Weights of a small GPT-style language model, trained from scratch on English Wikipedia.
Size: 14 layers, width 128, 4 heads of 32, MLP 320 SwiGLU.
Architecture: RMSNorm before each block, tied embeddings.
Each number is 128 + 24 x the weight over its row's rms, rounded and kept within 0 to 255. Layers, rows and columns count from 0. Numbers have three digits each. The size before them is the row's rms in percent of the matrix's.

# up: layer 8 MLP up, 320x128, rms 0.111, rows 312-319, columns 0-127
# down: layer 8 MLP down (transposed), 320x128, rms 0.0645, rows 312-319, columns 0-127
# gate: layer 8 MLP gate, 320x128, rms 0.113, rows 313-319, columns 0-127
up312 108:131082093125094079122156130113119174113139103135154161136136114126129149136097152104099162113116099145187171073138129142131125106126170133104107127120149117127131123139114135125097122111076155123106128089087112150147156110134104107151116164116133111140125136111087121175130151142120112103080130098139115149127187124142096172137113136117134138122133137087194124161148168120107132134125
down312 104:098107127164143121098128131136159143121143112137124136148117126142140113130131157144181161111111121130148172122137152161150163120168145087116134143146104133126101141164118130130141119129090118126098102101084146144099131135138106116106127168098125117111155075103148134141134167164134055099126126152133123138152140180153136175095094123128083158161109116087160081095157146116107117150153
gate313 107:122160144142141123105162103110100175171119127177126116088154153102137131133115170082121133132135143156092111142131123141141128125108148124152145155133143116129145112100136121092065090136079160090129112095122113123113107142142125135137125130123088179191116109088114108165111116096108136120108109092135135122168105139129117109157154104138115108174088107141179084120128155118118139144125
up313 104:134099160101148125155126116085129135144063157133099117111144142136120102143160140162081134148140123075135151098136076114102104114125126118120142105116100106114116100167116134140175134123153092106117090129128129156145145066142117186145144117103142145109106125119128119155144122117134172105113095161153090104143099139109111147139148146092148141089145128142173126096084115160111099131115
down313 104:101106145136133159137108151078143121121143137135120146090152108123153157099116116121108144153117162106149135128121130144132126130183143118140181110161070178131090105174143191148103156117111080103151144130124182091121119110112106120127133114178094143108180115125147093168115144154103175144103163142143138115124155111123147137106146124124147111133124101132106111119144129129156136149152
gate314 107:109133133151184115160164138141127152118125163133104104099186113149147108152102145143111148097138147129144126143154133129089085117092100109125109160093102175129152109157136147140154183089147148141084089139130104133105133130158126119118071161105117156115097138163131127116144118119174135103142157129111160154099131141142145113102093174129139111104130106141086124100141122124139156171120
up314 110:104137084154121177116148113131127116113116126127149126173155066160135139123119128131097145126177157124108138073127090109071111132117117124128128158113090139111121126137172181105153128108129142123129127129118110093101123131165096136182111083096136153114148158101107123100162145092107111110144173132160151114193101132121142117110161138115112139105131140117147124161130121110135100124099
down314 107:093124136091122164141138078133134122066146101126123116114125157132096127132096099122111117127145102147113171163134125161111120129119133139087109120161166137144168075142087117164133137088154131111152063123146131150116127102110099086105149142103146083113110121157138153105117103143114131135102113109156149132114124142149142154117203107096099119142145127088171121150128116114113118103132
gate315 096:164127153167105129119098128104102124168159175108134101157163132164128144121118099152151108145148085126128162153106107145134155094118121072151155137115111096100144117159114117140159122138127123123129135099129154126165135121135115120112119116103122092182126093122140099127138171099136117097067136156122156170121113117145105098114119119135102154155138076108138091175148132109170093098119
up315 092:105149135111162083155134172150085108116121124167176110143149116125137154119158122138172127123167132098106165141143121125163177157119174156125132167106115150091130099131137144136126139162091142152134142120105110124124151144134139116110124136141157085152104080125133139088205127155140140138115128125180164134145113141112114143106110161157086135109138129124102089128149090108156115137141
down315 094:156120088161161153109118125132137089147116132131113147134141142108135139097141119145149132126192136176107101107128132101143138096118148142177077104139142121155079086105126133105125139121137166115128108117092118122119116104128143109123140111152135169090142131143126102103130129130181160157100085120094102114142115122109194143177116104147102134129140140165122163088107135081128098093116
gate316 107:143126107170121088110120154105110096143134075096136125075117111102117149150109123094111115132140108129128112107092163117101091121104126131145094123167113080117118136085104125138132120131122068150077114124095086124094135125137141189148125160133152136124151114112161096175130173107139155115156121101078116144113135158115112134118143124140124146141110161089137158151143115102118112137086
up316 101:145118145108081153135127161128134128160067094103103158124129152112151131153156162120144111144167133169147154107119131131137118124079135120122120151106142159124128119130115127130141125111080102104148158110120168149146081133125165092123110092140103085107116189160151171108106117112120108145169157133110168098155088124155095112088113127128153087143122125139094105157138122114135143143161
down316 106:144117164096114180143124159092138103149104141142177120126114135110126061124188118157127148116144162165117102117154131101168141115119127099124149145107100132124116094168158106110112108151142125146183164110132152156144135110130100119126117114139150109102145143197114161110161108117106177145114141152135123140121111108128137153150143177127143121184148123126131117119116135122131107136184
gate317 094:159123122115155141127098107168111120166114126101134099117091116185107131117131106127128127115133132141133142170113134105107119099142137133082079125086135133150116174126106133157139110152103143111163124105130164117160116102146096129120087106118095142162137117107120136147128132140142169152144196124123116146154086156153110198156148079144109148145147126134153134148125150083142135094083
up317 093:154147147136120130120152099159116153129121140126156147133145139099152086119147156127125072123091150116059173167173130130161090139125095134108166137135121128137133154126113117159172122117118150152104170167109103136126144137117138108119205145149123088163124127094162113138171120127145139109081104119142131137126155151127107110111146146109149110123110161135118121101138148189125103159124
down317 095:122141133124135103129078136122153130124113081135092131136116121138128140112126156074152110089109102170126174122111135169152121110141153117151091150136120117187110094113122160093096119144115075105121118121162152098093120119158118084128113152130172129153095139112132081152089122139116108176192105126149137111118160143109116119152165127122139124144124121111138088120140163108086141127142
gate318 095:123117106134144119111138134132163105117113133171127095066147116118135134106127104165134115119154114121136159145093148145118148124126144114096121167126136125118116131162113152129134140137107149163119130104167099103125070121123132150150150169076104134098037098104139123104150141128122104139109159142138144141143098135138158105102125079135095147084120182111112125161186138127104149120157
up318 098:126139164133165136108128158132155169140123134104144110073103105101116078108121118166127155182119121152142110168093171111125073104128145112165125152111151146141141076158090115112091193132110116145159126132134112106175121120094149103098114132107087082128120111130117106137141156136161146113144140122128118101133097136135143126113106107155122131106119142120117086108156155109107143135165
down318 096:143171097161143125122112146119145148091117120116151143102102093126124072141138114164120133120091136102093145155124170110145134157138127115099102128161175163152160109146097124094086135137139162135102099138145110108140134113108146159116101145165112115115148124148090121135154117128123121108094129138164114064159133107094152124125113114142096176112117148082162126094139069126094111103126
gate319 099:122141156134173095101100136129106134177096163120153113133117088125146091105140127116171159162105128139161100147134147106079123127143160168151175129082151136103114106143114157114164104147153120148133152127141090158180159100144158157151136161147083119144114111113137125121106159168097162097129123134107092114123090144171106132144134108130128140157091122127116151142158099127106118125118
up319 095:118089086136130149129163127091130113141132175110098122152144114127137112136159131103151114156147109141117132166112116099130121138108098101091108079149083112129132113088126140132179114119098136143113174135102152100117158110174114134165125138163157132116148131168139164149102090138155147139099142094136113122145110177128151169177152125115165152110124116125145138182134104152168107101138
down319 097:114112106149090094151112129136104105090122108159115145122163137161122151170128117104161139104127125152148139132159106162155168128133130165144133132137106100156088146129105131123175130150178129149161096094093139127118126125122125070079096109105104103136090152100122145126152127139175101113156114128125113133121081112125122080135121120125090156129128104106112119083102150116080169165125